config = dict(
    intermediate_size=256,
    norm_eps=1e-05,
    qk_norm=False,
    attn_scale=0.177,
    init='uniform',
    init_std_down=0.0,
    beta1=0.95,
)
Each number is 500 + 40 x the weight over its row's rms, rounded and kept within 0 to 999. Layers, rows and columns count from 0. Numbers have three digits each. The size before them is the row's rms in percent of the matrix's.

# q: layer 4 attention query, 64x64, rms 0.165, rows 17-31,48-63, columns 0-63
# k: layer 4 attention key, 32x64, rms 0.159, rows 16-31, columns 0-63
# v: layer 4 attention value, 32x64, rms 0.109, rows 0-31, columns 0-63
# o: layer 4 attention output (transposed), 64x64, rms 0.122, rows 0-63, columns 0-63
# up: layer 4 MLP up, 256x64, rms 0.177, rows 0-28, columns 0-63
# down: layer 4 MLP down (transposed), 256x64, rms 0.158, rows 0-27, columns 0-63
q48 088:501571485449523461494511545536515458461512495433445565483478496485533582478429438476566505519501472461550526513445546486532533467585493538526483496481579461505481468462464567468465452539519553
k16 071:442578493508498478513593602509400472520535532502478491549439477522484535471546429491543403512498508482543538504547470455507513463498513481486522521509468469460516405439500501512516482523468503
q17 084:518509553459556427464512502586464507497488500488546515509575491529470516457431481436544478471479438430540499494455521432546507517519523600498494408482538527507488561483494488538463505487564512
q49 097:524454590539565534467507499491489558474505486478569471517575576535511498505488432542447435455471512506469510469442519457523453488547508466463434454499497525500519485533586586496527529505528452
k17 094:531466493427559465531532508443407495461467560497491525501519484427441488396499553526535509501518556584547492511448497500506472526531469500497441457549462469473506526442440487542486534488449524
q18 086:488489520543492534550536477523524528528487535444475546481530448486407543565462457462502496512546581504451527477515499577500499491511550492533441605393433519551500515477499492519529474504471464
q50 098:526484502481511463509418503436501512473508490539521454540535486473527448475471597529478580481493531502530513555490572550514490460559557476525500459424439497569486430431567510494475480447482517
k18 091:558480477554452515419515556489477538435456475461466510512490523530516524569587504425535459504500465546584481517514543507489565519554415446479479467489530433446478518526520492529453521526516511
q19 086:492469482466549473490459507491472567547493475631484438514477442493534552473480481455530537499517425417511571486471471503470465485547446471489470524550492514525473542469449533550566506453545484
q51 098:476462555493531523459494498513485484521468451504524533461476563514443501533452443560525482417487521471489505424554507505519431486483472562501463541571410499481459573554492515595557499490504527
k19 090:551490534478456474526526429501492507497498495478544405543557480498504501440526489461563508533556523523498483511456456517444486546412470441415478546564510443577521494521511491554520456448514547
q20 095:456472555486531462489469477573416510464489495525416481471483475451452425534468550421468481608530482501462547542522570505499525511534538578547497519479518509510541516473442521483493529499495460
q52 096:481506459428532429501495500519513537420485566534468533505490450510419481556617541469520482432486523419462463499467478480510519541534519527489495554527505538516507492493584497528523529517504419
k20 092:505472508521475475486541474472507445448544517462592536542540458491556551427494431516523457543439511557537473504458501578486448505479491420544519479458507482539492557537470501521475603483475490
q21 091:535433472495404453494469500482517566489478574564507473531384547533538418483539555488462479524511443488379525505512510525461532489483528476481507525506464478524493520491439479507531513517505526
q53 099:493392509545417519498542483426513594536462483534530476542458517444506505484463530448504508518492467496479497484458504467462411501510541547479450610505484541465499486536482547477511432497526490
k21 087:458528471465506482501502481468578477523479599517510490474518430560507451473471515548508549460524427468460491495532482579533497490449456472467568479498511451543574541442541460415456504484492460
q22 089:516499499450464488519449515493518537514506449496517520418550421485499418524503542538479478561524424466527469535593484438495498495499529534517502465503533541506534415529509542527525526485512374
q54 090:494463606573486514566451476520487418487456454499494474530538567506537485477494500539516511501514437479499479469532527496451474478463528496545532523589438461451542529535490447543473460532587533
k22 091:560531422515506556507461564519517521521510453468503542492538445447542433476479448485465541480518469501525504518571502565523477468470544478430486445494455548544555464398535528490494444489453539
q23 089:505487474493494497526561526467486457558487534529530493464429570521465516469496493518470488544471572564474464469454522483521480506453525486487563585454538465470564548566439458509513425575436478
q55 103:546471393440564587490482473413496532548421484520540473468524510517531489481532492390493440523477520516451529517486572546513507449500474504495502536466514525577516521492498537526520491480473538
k23 095:501494448487545498548501505459473496542439426537510518502555499575526563562518539581478570480478449511465517493509507546541488463474460460472499488577507535472535510592516421477489496519582462
q24 095:507510505524510518418479494467454509490554493513512525541543548493524514525550503484494559440478472443549454501461527417448470499475483517510424431592482492552432458456563507538483530556574532
q56 096:509452483519530518443431511566466576503507559430478565541574510550530519423540430509469443512505491510519536487491494483504492518537451466482524452476613483433504447536509534468506536517512485
k24 093:532466581419469509495510533489447490467496516517535520453386504441467460454510480525546444467556581488530478508489468501537517469530525520546466588517409548496507496474489474541528502529484439
q25 092:459492551533433483446524424499463532501512474621473480506472476432468552451477492496468540528514484472443507527531502488558536478536488498545529492546486534394537515567457555462532479479453473
q57 096:472467434466562470480554502549546476467538418542521418450441459484495502540573547473543498489459551447554453486610523495501501489536562533506467516461518541487506519465494508500447525486468473
k25 094:521509457498498452368489467429523454569505508519472567507516443563521503490507478436523526497485516490441546496492550458511472548511445492550470538479536485524441455604522486510493533442488533
q26 108:492532561468504524500488528505523499546511450521526483483561372473482561444532472473536540468498495485476548460486495527526521437531400403472541423480549505521452511535537522519546469461499517
q58 093:457546459493513553515503514546539439443523474526565493439487556566401504421468484543506517465471541501465480502576491542492459500510498493495463531619445520512482537515458518571506505490513535
k26 093:536511499515440547438526507607513510571515408507491419522551508432498531490486534440522494489531540530455491492492533445499480515479522549442494461529487471497416446546467469518495511427532547
q27 074:547528464485534508465470542509540504507543502472553584531484503454469535482517450491551444491498518451524460444492548531480550443468504505439477534528474418473507526417487516443578429558559542
q59 095:484460447445544580511479526465521536515497491487587451441540531495508487440575467494516561455528528498517474474530476508489520448562501474530538458458497490402527475462521593477514584495502537
k27 091:558504508467466538477532538531444458494497465560468544450516508579475395484495498471528485495499501539483548554542546413505501531415485556411522556530469514504502496534479453511453522530439475
q28 079:482438521525535505436543487536480472471502471502449490486472469478479502521551493538462497489499464506553508556538529495475505469562463509501492445644498534481559433464531596445572472529449487
q60 098:505421487542572503507579523467523484496510481514438525507431476501539574499496489429535445488483466474490537469523553521435466535455489543490475597540555512466515546463476523514502394524534517
k28 083:447528457410514467499503563476547492577525533544549548514479511498509492486496474454477556452559437533411476496473417538523478514474514499517481493554537498479519422565511520418518474536445495
q29 094:500484561567429470443475476529494544508550505556451502484459407482417499462541502487440508567532457491452518466570491478479526485493474513534469475504505521475574463559522489521564443561494449
q61 091:530484466504503455499508536586439584422531518610453490497510518499470450497504526447446550526495478442463503487534498513476501519483552528523539601550492513455549500548462495472467436472507460
k29 086:495494407466496559422443555502516515542520542448585535479498461468517453449459450477520506453510457539521488470527543538508480461486467518562591501519518521543441438534528489475468496521580517
q30 087:507419503452478514475484470554447495497520513516575493535534467566458489492531521505482558496497498454518467492462501510485512548444431455549589509430517452468430519550500503512509520470433615
q62 087:473499550530489535503546472485508511513414500501536483504458583540392493515456489545499466530540482523394484477495531493487470461525476488470526486489418474453468554554421531562527487553551470
k30 084:499497468459500549565500481509582524576480444450456508524476481415539564480513566493506508430494522533455508529532432486489436530462507556509572514538516493524567551448536468528483507426518517
q31 084:556524504492525482490545546445543493594451488509496550461552482440532473437467503518513462516502419505450502452568530434502502401473547469473512408479485495535495432543541525514499505515537479
q63 090:556423468586435532577444428544447554466492532482483464461583535459522467438517531505579471553509468492547493519544499474503492525470453482534515476465523494476453515539486497455461514551515507
k31 082:501548432515516563498434525500496469489469468512515469471474474500506418440546447494479443571527535474461547531527559547556529409586495531444491471440484560485473460518516513464443510493466485
v0 092:505547460518542558442504527543566502409526463473520481507484472476485526541516512494427444535459542516561466562555455470451491481536524559498467426554553509498437498522463463440508532555512452
o0 100:524478455497459484483616531482536531494513501541444453518498445504414508481526428506497549496485437547562470548523541521523478507456513487469485531459521477486455525497438511443573572542570457
o32 088:540539502496511472477507442528470426479402450495504466489469508530491533544515544529467447542483473464500554504512464487485551486493428547541560492494570480458438553511446477534529465624523526
v1 102:508446482437557473519502481485516472493495517548485521540379511511568475607532470459492433528425441497521544542548543531479509514482479477489521504486444495473510584470461547434477477517528518
o1 111:550516441440565504511529462519501468513485494522551489522549514464518572412497508560490516501532447479479551512443489470510450418453446527480448512515487516481467517500484523560507461593604462
o33 106:519507536567532497448508457462462424580456447518528507535479474516488530506500444547454514537433502405478526455588545483512495510436465543503465482565520491526532577527480537495541492455517453
v2 090:583493518424493500473471583473504536494475505458517496470455455421506516442469493498540475472463576568531484470508588502460475465468518539552440492517526499492528483486432533515432431568519513
o2 090:538406531474475500539536483479499485582466486434449463519525460483498606530555411497512502507542490525535545510481500528538422499476497520489490562518458506441495503525542497460467445510580437
o34 092:459520527506474565521470465510518467488571480625493458465465492497522489478527504482488506452475530462503522521483471447464540550518409469491525468512467563598491468489469542553523548533398508
v3 096:521516437503576494498487486565512477525539509518520489479457463487439502440448476433552498430511475509511595504543444542458434516493427480529496576497471500575467554445497472517446454514531474
o3 099:523513551472483519515499516501526453511463472445518533496546516502580545456522541493467506444434494511490572505514413486495468452485525477511616489524538402559511463503550518446446565452504491
o35 086:442504523497435605551466531477543515453512543552442492464514478541533461477489499586509567487504501580489438553533480418544522549512469456514477489466478512487478405470506473468494523494523465
v4 100:507521503449423434538500451425535504479487560485543517472490483509485476520477526552532533505537560483515458508458400545519517499469432584505549518497541504517585547493519571497423455497528482
o4 096:489525460494579494501480445475485396542452510388546514503478517516522455537430569514454476525500513443522531445493487493468513498583576527489521497477460563537487526517519473508500487440547551
o36 095:507439446489441516544523522506529572519519512586497422494487535455475487518479518456570483536490437512485442580466512556511482492484510483483471484540505442563441480447495579553512500547466428
v5 097:436537503396495537518489435542547477505446460524547499532556442529472508523459465504557476499535481510544488470536544502550531603527462492543562534476535476436453514499535462517565464535464479
o5 086:468501476452479469427485545446537503534582485500516524505497458531475527537436460543568421510491508428387563456556542473492554478534507481525532496450509466531529518484522531499561548488457499
o37 108:539547516530547533525489502521521473439568513493457496508530527523469552495516396426533501495584492536547405517504493520474420465482461461409427512491447495454501521522543494475535513524536487
v6 103:455568569534470452557507510481540504532486458519537490553503520471508525473547489473432538556483564498488497526491513536540415550458508468501580534407488517582424452516529475495553514499519463
o6 096:422496487514497483505454507478495524536551471571509465477569500526517509461456551530523471493390496434516528468566529558538530507511521521591495488477479497520368479440472557515501507505479513
o38 101:522484511521565468433516499524482473446504515420549534490578477450514490496472498541447533476647555564495519510542462485452439469523596474449498522506490496468504455486537488510517495492527477
v7 102:561465491439556467513529484501432568551522472372532523482494484517503452531624489518493476473521490510434467510523481537496525500498486419439550494558505485532508461478518545452515476469480497
o7 093:509527499511523522428512450531496501454479582498420537528526610497530504485531509455515499549439489538531453409406526522554506487459503533455466496563427491475503503445485500496509512532539551
o39 100:524519491497463450524498489474531527557556503525573475483406492471557490499435496528518484517514492491447536508572533463587531449509522496557446519528477524563490478479448477524440538399437455
v8 125:470505502534460592476512438459598490524432550469503435506527538564503500502519489506461498470492417542450513528491493554514430510494475522534431456424489531516497509530480440511475470502412532
o8 106:518563511454476520532467586475473498533482501534507533557418535450475461560521506563440440418564526447525501562510436494432507418520469486509525477536483554483506512497519474516485456554523506
o40 126:473452544540547516468452550572490426505490463496497534493568507470497588458529492504570428530514498545536470487513494550460433517572551466439479540420525463455521465500500520481523467504560477
v9 100:461509440486493569559517502538550474490491503426528483467446503567512514582505509518566497515506558510541545469561472475536443532498413464445451465556462527501516510488469545522486477517595556
o9 103:571540423462470466455557475550496466513490496484545537566519489549538520460444509464445490507513519502458526485430381457552510489464497440478570511560465494518566485492535444489516525539514508
o41 087:460491539486497522518438582510517473440487477535532489538534470460463475519526463537579489518435463502538453551537558509485595523559451518479499393514521458473459448539468549549467502501473463
v10 092:464522479479437482500474513438542447520391446467504529498569542454452507465493486550457569478561541478439523451561561521460453462522570565478448482479490518492459499527483514511487487527451529
o10 094:457548529565490564471447572477522453505513523545507516554440502473427474594462426537489440484491505448516465517524512574471516521516514481511458522510481467499497506534551488511593439466445544
o42 105:433532482472478525550458616533519478454603510530529530522562550492443470481488505480531487467559512505546443457444486527441493455542480483458474491512475470444496504489603547493516500528466496
v11 107:472497584576478523531528459557501512442487525536538515455498452466434528478494496482564480437501455514521516461574491424539430499489511561505449465533494502391532529540478474527479461461498457
o11 106:532484471414490502433454602431540543562500436505531483557464522498492448566517539476481512493480536483476539464532504455489527518503449507457576486537546485489539573536539459468473548443483476
o43 107:510514524542474564531501445555515489458436508546432479424469479489493528558551527485489450494461468523621490525471474521470529551520447483496476481421492545493431495500479463521534532586509553
v12 085:510486411554507519537524491475534468489487469465531543466505484513555480555597509542592522492459439517522509458605489455419476539518497507516442469506477495557548568494493542493451496518477541
o12 100:585530503481533530447517508512498417524445595477516500590500514443513513506470487521448490490537470514523473495431458471498509473465485473423494546571437489498536530531526468557521456530595483
o44 076:474535503528480532503467517515544431458489510595483539569439498549443472472494473515493518483356495428524451438498525527510566492477492522504487466580494522476499515506520583493538520514537484
v13 091:467498456569556490494435525477502443480542566490507464522548443516552524445510488530492479525490560535465426564556488547447410496472513530521450455501481514511542465511529458424478556457451471
o13 085:521440561519521530484471502502514508520446493531458497458476529550528476483515389451481551460466499542540384475496504545455528575456505500506483544462519557488453604494467541523530499541496465
o45 100:552505458546495517476513447510526463524431468516461500452505466522514509491493484513539558490525449561436567501527432514490510487513556537494583514438509535551410464413416515531486474535529552
v14 099:495532470562606457467503462477513497522492498483470515527543443573514486521510487542551501491503387539463570495486466558471408449506489527467485463507437546507529509514510516551484497547554428
o14 096:565549523513542498518509598512504490466468426486510535551438580463545521435569498490506472515480535504497452573452452478468482455508488412438582478506481492546500449526468472512485524485466516
o46 094:440529548576457552554497498568520481511423530584482501525470512491478414488535510521507486529540442527533445521483498554452552545526523459528452488451466555530468440471492441497554448474489485
v15 107:535513534497529431533510479476459484455480488513492512487492423452481519471490520510599468464529489467571541393596542475466437464534491510520445507539469512467501518547491570560528521558536471
o15 094:571454527516507567443494544529538485492481437420537503547563483471515534486502519452578464511449504537482464464469510567504489530440467504451533535515557424482553516481562496463534490442436472
o47 125:469577504504432542557497514501524546457537530559463476494448512520461395543497480480433524444511478481555473535458498469472593523482411469498490435525435545522482495509555485518501506538473531
v16 093:461581452519511483522501473542554441545549494494472421507485485497599473482504509474504523589478544489444500573450550542404488488454469498491479542602499497474560488493497481519530503499524497
o16 107:578556532465518526558540454530488471472441483554558518414526487537549527451432453475498493473533495538534428444480452500514537468531544463570453526512467471537492475465470509560529495515458435
o48 094:467491439456592494415491501432507506577504537467500509556558549519486520439480559559494531513478525467454527559526460508537523477542549539469522484434494446545463466480431520475505502425493497
v17 090:483488517480461394484540488437400503470481499487520535460510464471470479510535485561592534453493478462528522405537468506548491430504549517499505478554413532517540509532489481517495534557453505
o17 089:493481538500507519418472526523488506466500486431504504540498495461472504458570634472543514575485536434475475480507527577501501575485462526435490475504557456512519494528558448479474493422512532
o49 097:492523549537427536604515477546529525433500509572472464478424492490478394517536502460445538473546469518535475477433499480488532516491445464525468482566484546535540464511531492535474457548466517
v18 103:493484480447542506459495539453523507492524447516528529494510487562469533461517475499428522519510545433532442491557538535533467544518435596498526483382478522550449514538514495457547551543485571
o18 104:377507475512440499510456501499528456540539523458472507460570428526485564467527509528577475500454470535538515521519542599529469538450498559517484504415529486491444490473506527483508457532482536
o50 105:510495524468492496496519499525449484406492492436497527473550478493517543555495414549527520531573543575471501472501500469443472431458464474495545481584493462396540563526536514497473477552512478
v19 122:504512435538460459531498463416504459519459503559504431514484493511515480462524485435497569503552501484489514449447426576498500477493462476482424571561431472522488519530500555551520512465452570
o19 115:509549563483501543523404469561487446469464494452584576523525472464519449540418583469509461478496569529532423502508473513481509515540527473517486507513521430533512494508554490495500458471442525
o51 119:447498474434526461512470585496506538488584538452513518554567532486490447487449530522534536466540541557489435538461492481504486506591523424433480488479475428510516474521547513478459501444544481
v20 115:503461490515537586481518451518564544427535530501503515506566541482494488478494530457491556488491572564455492566403539461512533525525454485492435481496572481487439432490486433546522500494454512
o20 105:565540507522445488543557533506502543503525471537421493487487450498477460601503478537457512431596493515471472503564475455520516484477464463553507489500481552441561428506498464522505549458445453
o52 125:498480441480564464512486465488485533479526516405514528546553500518517577471505553478522429527443521520479520506479493536510455525525571524454548559411495467493410487445515459449516522552539554
v21 095:544515459459458463517498540488561521532488433485537488517493483458424513519551514563515587475486590556444520543514415472488538556550570493469472492469455497481493497419501458534506534528537469
o21 094:536515564551534499454510490526499407539518558496423479513450494469466545521445526511506505513511464481448503477520425486516545421514547456476548522534458469555498422541456458487544570455550538
o53 100:457489485451493464535466498524524519449570496486598561496534526522530453469519607485492511490427486504477492526481464509530462463520516513569494466484575529502474505403587518483460461508426491
v22 094:525476498420572472505499564405498513501491478437494447492519513518484522508494483552487428475474471536441544529514523581557460491484569455451491495485454545558570500528495526479473470441440441
o22 099:508495510465561527510509531485454556533471497518438505585482609500481513444558478481486513483458546468468419542427515511531505454454470525490514489495435513441457527479486476563510462580572516
o54 094:528493537589479525504482487503530459572454419559545491414471466484547510452510532476513505532528465487496544506559513495525478524509519458557413506468542580576516485470459507532444516451448464
v23 095:515536519450564431514492527455601421515532465503506581547512532451557537488437512512458482548517520463442503458554497448574509535518539425496453528497539461461486513495490458542508524546494512
o23 097:466485509504514465487468547463526559503543476504504563429458529500450516529439469561587480503493461484512539524530569518542481537569506487460464499446471460475540481514490380553528456478565454
o55 091:543564523447502520528510483470524558443495536464530492602523506510454484526544476500393530479555552474440448454484462520448529451505474536470484415554483558491527525507555487497431524502493481
v24 089:456497534463446581512487479574490487519449508488507446547430533503519490460487509465472462521479610478455476474496536550512500503542548417517532570468527512471434497453524529473553470416457511
o24 076:449493476516535528545453414499490505489534451569485436506544535517477467521433447545480510462510454433496515427512557481507526448492500585590464544569464503450469515482475513527511483568514521
o56 099:497492460482567473413504591466475460532578441482511560499564502503483573471456445478526512513503530474500509475590537501520447464476514512453468515510500422514526552554515541460492498427543513
v25 102:466475439500463576455505556469441517482520532487526456516509551458454495520481497443478581463534557476428463530453478499489593496464468470477484469446470542598451497494489524517524490478440562
o25 101:497559515537443585524452486512477470462497544497475511543493394504441467571480558523468497495509504500535469468567459543493520554438520525566492504464532444566517465537524527437489484489420530
o57 109:487432428440483423526469590486476513454585493444539528509567476514563531468469494519566501488516501540470524490448540472507435472537556427497532553505558440473542505496508504476460510497487524
v26 096:502492454561550544516492490533449545529463576484518486492443463453420485464523469536487506455550478511450451550501478540561588481519455475453603498466481496572511516461491551476508493500563467
o26 082:459450487560513435411500479505520491446473517470506543532476512496526508452547509505447512511408549508436509429480520553516511523482537554469517495498509493600519521534499599414482469486497554
o58 105:505473455543440506534508527562538470514571475529560476414440468475562519533495501520613480485490450529477520542510537472536509505502483421556452548431537497508483455433492481527506505443460481
v27 094:509475553479481576473513505542476480485464464475511430478443538459511486488468505529475463532506362522562528507495504557518460532503459474517541447546535485471428481502504473612467485561538483
o27 098:533479426445425454561597510502498573432498419532540525536459523495492533443543499539501449517517504486465549552471498505488462406517499489522525504538543533515487522422509546443479511514499509
o59 078:484491589526586523463456478549494488455504553493525418493500521512501513511539501512451483431569452500588427506490439507565516558553480462458458520424483494461518472567489463508489505535494491
v28 111:489522539452424478457493442411502461510495457523509509517536527498474513528479521418539495565472397511550518458476536428457493536515459543497471549543449522515571548482536506536484480412506503
o28 111:515572513473503539550510532553429482571524528454541496487601466508543505509465533473464437467510476474488490509475414451459517450542468457569549517509548493499478504441480561580452526505470497
o60 095:469433495493601495464451495387493519546469552461440554578505516551482491516514518506483475460459517453535461513503520534461501524430507525455482507548510469515557568558502556448464508552505491
v29 103:512494536488566455510504481501497408499523466457465506523554508516587494468510517557489523563485488501551532399557471388461482478502512484503428534568531492444492469501515578533503474533517527
o29 086:498519521491538530521523548513490498481468524488513529458485507439475519509468399517570463563554471542524430538453541459486474518491524444416524537560499483469555500508501395562532452451543461
o61 122:449562483438489479527471518488528577475465532534498484591435530507450396498512495515426513472520525450515488484468518544485598504507485543447504433525421523554501524568515499486482516479514526
v30 090:466500455489492512476491526552409430471473473540534444492487500533471538546523488480493480571445521508492490383507551398506505528524470463535530493493517499502514471510518487442509540607435543
o30 098:477465514443401464502518504512499496524541518480482510475554399458498530413565484487557521478577434430479529524526523532538538546472490571520476538450512481503478506517433550508534454536531520
o62 099:553527521532550531491444483548512502395472497443473512502446486535483505518542392436463527502539552511529520475498526445472516491454421485453546489574480492457569493586516510514495498498523547
v31 107:511521532564436488523466511544512494485508522453483596503515503600522477498474514482549464484478450437509556474445531547499456545468496506515592458508543495520412489527559516558446569479532479
o31 106:476507439549491447530437506487522522471530403455508477544470556543566415469508518495504482496501502473507571564511534452526480564555501519526532455477454592523510476506481458454464551485437537
o63 111:534512541517472534464598479490489519489459553525440430526483492504446495533447447501473537481589506527518481457519448488467562488419523542497486543549439497412519493504481503534587487559528485
up0 107:487472488444471498527598472533462437453453510457464481500487468537568529451504463475496483536472481491541488553457540488516567516554473498580548429431512487580477427454474467507517530534535469
down0 112:512530542440500490507504519456540508489437548594486483484509504488491508476484463501489434487572552518415606525500475521462505476606502484441464448469491508471496456497511533463566462573503459
up1 058:552497507451532540596555476455536522444432454485473484552498487431476568568509456470566529562533510469479453512492485543472488470517457474537531489502529559523515509481499510451448591442470493
down1 046:505454477531534501496495547465480534512481549453492508433588482444428428441476522514487503576528491482459527507515472500457541562503571500580432485508438516407482438511493544507477500475533465
up2 058:544487492487524519572572466417487444442458502496442514557491517514492593503534421514537494523561495441484489492427504558469484483500473484566491502514484597503531475436466476477460549507464488
down2 055:486510548535468479484443484508447544460473558547500523466493514496411467493459545465534522577482500501598528559498500489439541521468555454528488550505476476494429459532482415474580500468551483
up3 113:575523468439512467519532526503441544478512542550471457535479533530504529527522461437465516509548459369501527489406486486482501523478440543487451491567519535495484503456541496450461548468514435
down3 124:519604474561483514540490459492453526455503439483500539468494600469477441529474562548444492573503516521447542492487526526485491423494531528557500496515438452470485590489476476453511498548477507
up4 112:557474430447451514489515567483479473434506495471505512534506500541463512490452494565501493544556496496492531471519483555517465462513520466524537430432532547553553524422376567450496509474502497
down4 108:546502559481481556547434477477422448520446496452498478536512511501513446562523521502419521495475525568525514459453511535572500481535505527521506498467435564507464468468520472435545435502598508
up5 106:472513522512519476559505483459448469497526479455449483584468508521513533538498495424519497547515496504436534537487569586520488530550463477577579536567530472560466473510492516476411480492426515
down5 112:469549555473490548517478512489435540527480561469450487499499531503520455468555559513472494563512561449506535444447493497545572470412523448429497479487486556493491539492562428490450519459548453
up6 105:476556539488522516617489482489528445450482505500514586504496471492456497472550484490479534498481484447512429472496529459481550447553492489517537461559497610578493420509481536507484547523470545
down6 111:562560482476506486383472524498447483462478512487484502464559515480504488449435531546489538543492534536520491529523538419491459485551531492483406431501537439509490511533503559541483557539505576
up7 056:484476484490523550569589458495522472432450468470461466542524487456518563541560453493538543491584535441477494500465516520466463488499492456581560498474485531528558458479465503469434570537468497
down7 039:516496471469471560471436465503523510465527520554519560504496448474497471432485565512469483552560465561573502496538498505483500504439432486552533521473486392481539420542515439526568496543513491
up8 108:566523526497537512499514444482501480498520539525535484554527488540529512516497473473529544505506436537553385439509473482440474553493534492500434537423492590541519582432524498511431527470513476
down8 108:490486522534450527485599547489532571506447499496462495511463518467442437507411523522492447570542507444573489530454440502549520484492416503552545506502520477467485493457526505557480483478577495
up9 060:535497512457524547573538512498473447457427448454440497519534495491490554534544414510510543475554493507510484498476491583453499485513532487548519499507511605557511441448520483497411542525448480
down9 042:489485514552495553551565472416457508514495460563472485521512504479520507487475519515486438451502512548521529501491466438453510586519527523439533494466433525515424536547477595500529537470445583
up10 094:535499555492439528560488439505482402452454406479464521497552564497493539533598463463577493518494519469520460532464552501492506541499476463503486508479511512545578485495441454503462511460450514
down10 085:467448445518464484476496469481505452439441469558488529466552532471531490535514581557445541514561631500476465516503546464490569474506540517533495503449434481511532554481460505501451555503490509
up11 094:502494510429427571492556499522541439503478547440463519483516472492529507554468487483504513549507446509514565466399485570424532481489429504513512526513509528471387507508457514527482481536497562
down11 087:586483449566522449515519398497581497514390492513524471534526524465509487437529473513448518495529510466420495541532490502504493489499477458532483497496562472476546499476469579568547476498450522
up12 070:479443549425519518540551478523526458405486486525508480504503550424577510470491432536530482534588462478446470538401533508504538462525514518497456497424484522515544464488454502446482487483489511
down12 070:468445528494512493474516564537501504481512532580506433520491443477504504465399488447477507539484555519488474529476517498586517517479432404481502486505522504509514433582477537488575484539586501
up13 147:470429484492499456481501511490491533437433437472439528508556387470526524490518432482540491593493461504504539477539514548516467485546518537517528499441487521493590514496511544443477497408484495
down13 149:468510436489507509463556507510491477436433502548465544450569454517514510504553489504494540411530454505503533456487502570521455459472553579552525544522523510533461571484550437450528440514471531
up14 099:490524528453476510514564532520539456496449471448485513617618533443558482496428489427510514466526520529503472512474510528455468470554522447492491519545447472563517488477542498491489537448445491
down14 093:495592529519517485460515497505502502495494536505504502513491490495473393559450532533508463517553500495487501510516493502540554484469499454430517467512431383535528557527539519454601497441426463
up15 095:539517511520462551582546512546538513443447497517414512519421490506464473550572474525469486503505463458538469490488486468524529483495430438512452398522474524551532455466543520471478574505475461
down15 103:513518497554521507490528477507508513477473572580463475511431544560485417501503453468445516481539426460574535456539461471470490509496473557557440478520389529539452525511513507528512498536443521
up16 048:531440513487519518611552474489499469436476443441480461550484479469542543530548454497509534520523548485433422474476493521458465464524452514535534494515469531578513449435413495488443503525496495
down16 044:515504476539485404486492448533534549491470508481519516475514546487441526436499505507428493545529525611554493547545492492569461466526496536500520557450490507396548527508490465579500455474535484
up17 066:536477535508503531621526481454500479458460502505436457526500498524515558505573471470534509539541485430475479532507580548496461498565453505599544481506519539542473470447474512484451577479500519
down17 066:453507496507511490507483580555496508522468499501573484478473509489481463501502546551530505454469461483494508499481491569537576477542498484487490505490475408439482495375547550448425499603460503
up18 106:542505533544511501469500492485467494471502525454478467562415552555566540488531442481491541508562535500516449442476448478409506505480493479548432542447549535458466557485534425420510514475525497
down18 118:514492544470506567526493460556560500525498507493545465450372514525453525526474527499525486424531503556491510521478452499506485465563437496533461466546452440418489497545482573516542519564491472
up19 103:531446534491460574500537459492437527430502494501546442535528532501462496549485501507519549476492566480552445483449453498429492513488449501472480507441544550521531496458562461432467566479585450
down19 105:470565506502558500503511493482489505541576510453473492464403528536475366443477540555531491516415472481475463460481508470513518528534512495569525607487478517507430509512523510520500524511480481
up20 094:586509523520506490576480486458500561482488487428474526502529405491519485506477513500549540556484473506509518449534441466525534481615516549496488446476543526511471465481501547428410538523460468
down20 091:452506530528510445469496528532547495508535531482507514473441513489536443535497527515470405546419544555504503504512471579476561448432620477492506537495573424495520481449497521502520510487480461
up21 127:516403511525487488503548470499493451402506487459505491512521469462519567504485456528502448527478548524462499567401554496510479476573475504535526471472571519580539430454539518535500508447487530
down21 131:534384573535413485478506541513494474497481473505470454518559482521423432434568444508486503502472564520510524549530480434504546505525493523550565497495461479481484464463561478543519514523452518
up22 101:512543451483511494556501430539501442463448513415502460548512447516523474508508504423576558464505493516443476460480546483482445467510475548543521428552559510523500529465509379512493523496491517
down22 095:505527459538484512473443512580557500585475488562492559519444496557502512403469522588455437510405489519496518489538542458498507512435459479530454505492469483529517523536460496468480556480456519
up23 125:520500551554543564493482473511477423523495475510481535586468467498590489521558492465508547482494498481446543531469461555451462496472453518542480527515550546525548423484459439452502559540562449
down23 119:543497517542568513483534569547541472495424520562483534514478500508550429527480489461476535456475442495488552491548478463521530452498504466498384540497439422490475451535511577473506537526517454
up24 111:480503489508455529474518542543463532494476496410457485508484565493532515540515474480527507464511575393448554521482501486501479465523512506500549491504499521482590531457436479382414529486518554
down24 111:490609458486467530518467470448479415505436428558540473437520532523483513533472495501512514517571490484480511439529530575485489486502474432468541465456579466572485515538560475513533478501479521
up25 093:531477477526433486591600462493517420516463500509415488513484481464511503535564503524504489507561459481482466559549445517538507546562500427509578463481449476553501470467516469473486542491499547
down25 103:510477476522489431493523531535510489514468456579477539483474535524522414540457459544443458476532466470520454507492473502582501599472457454491504509507476422507532514545583486445584512526521538
up26 049:534500503471467546605508518521513465469474484479408506504552464503506595508559428527527503546543509481444466545490508521472468457513492478577466481497522580571496466442491451449455537520515467
down26 036:513466494477515522489501526422416468508396488526582499490536492461588509500499520540480450456512489581508511506534561519551452531486541513586464490427532503464547507535553499511447464502462496
up27 100:572469548476467551529511529510513512464439536539492514512506531457492562501456412500471454544474589464485484561409508512451491477532561477529418463538496549541569434544497516502485493470500507
down27 115:523447490508525502430506564460528490538477433561472563518467528510445470479445523552487468433483492454562509575429509509513501496488517515510463485533501523565547497599487563495523513517436578
up28 100:524503443455506541572513492428518467509507479521463515488495486511442578520572470470487549451481534494462412501510536493502451525526603493562493535525431509508506494444456438439528489428539477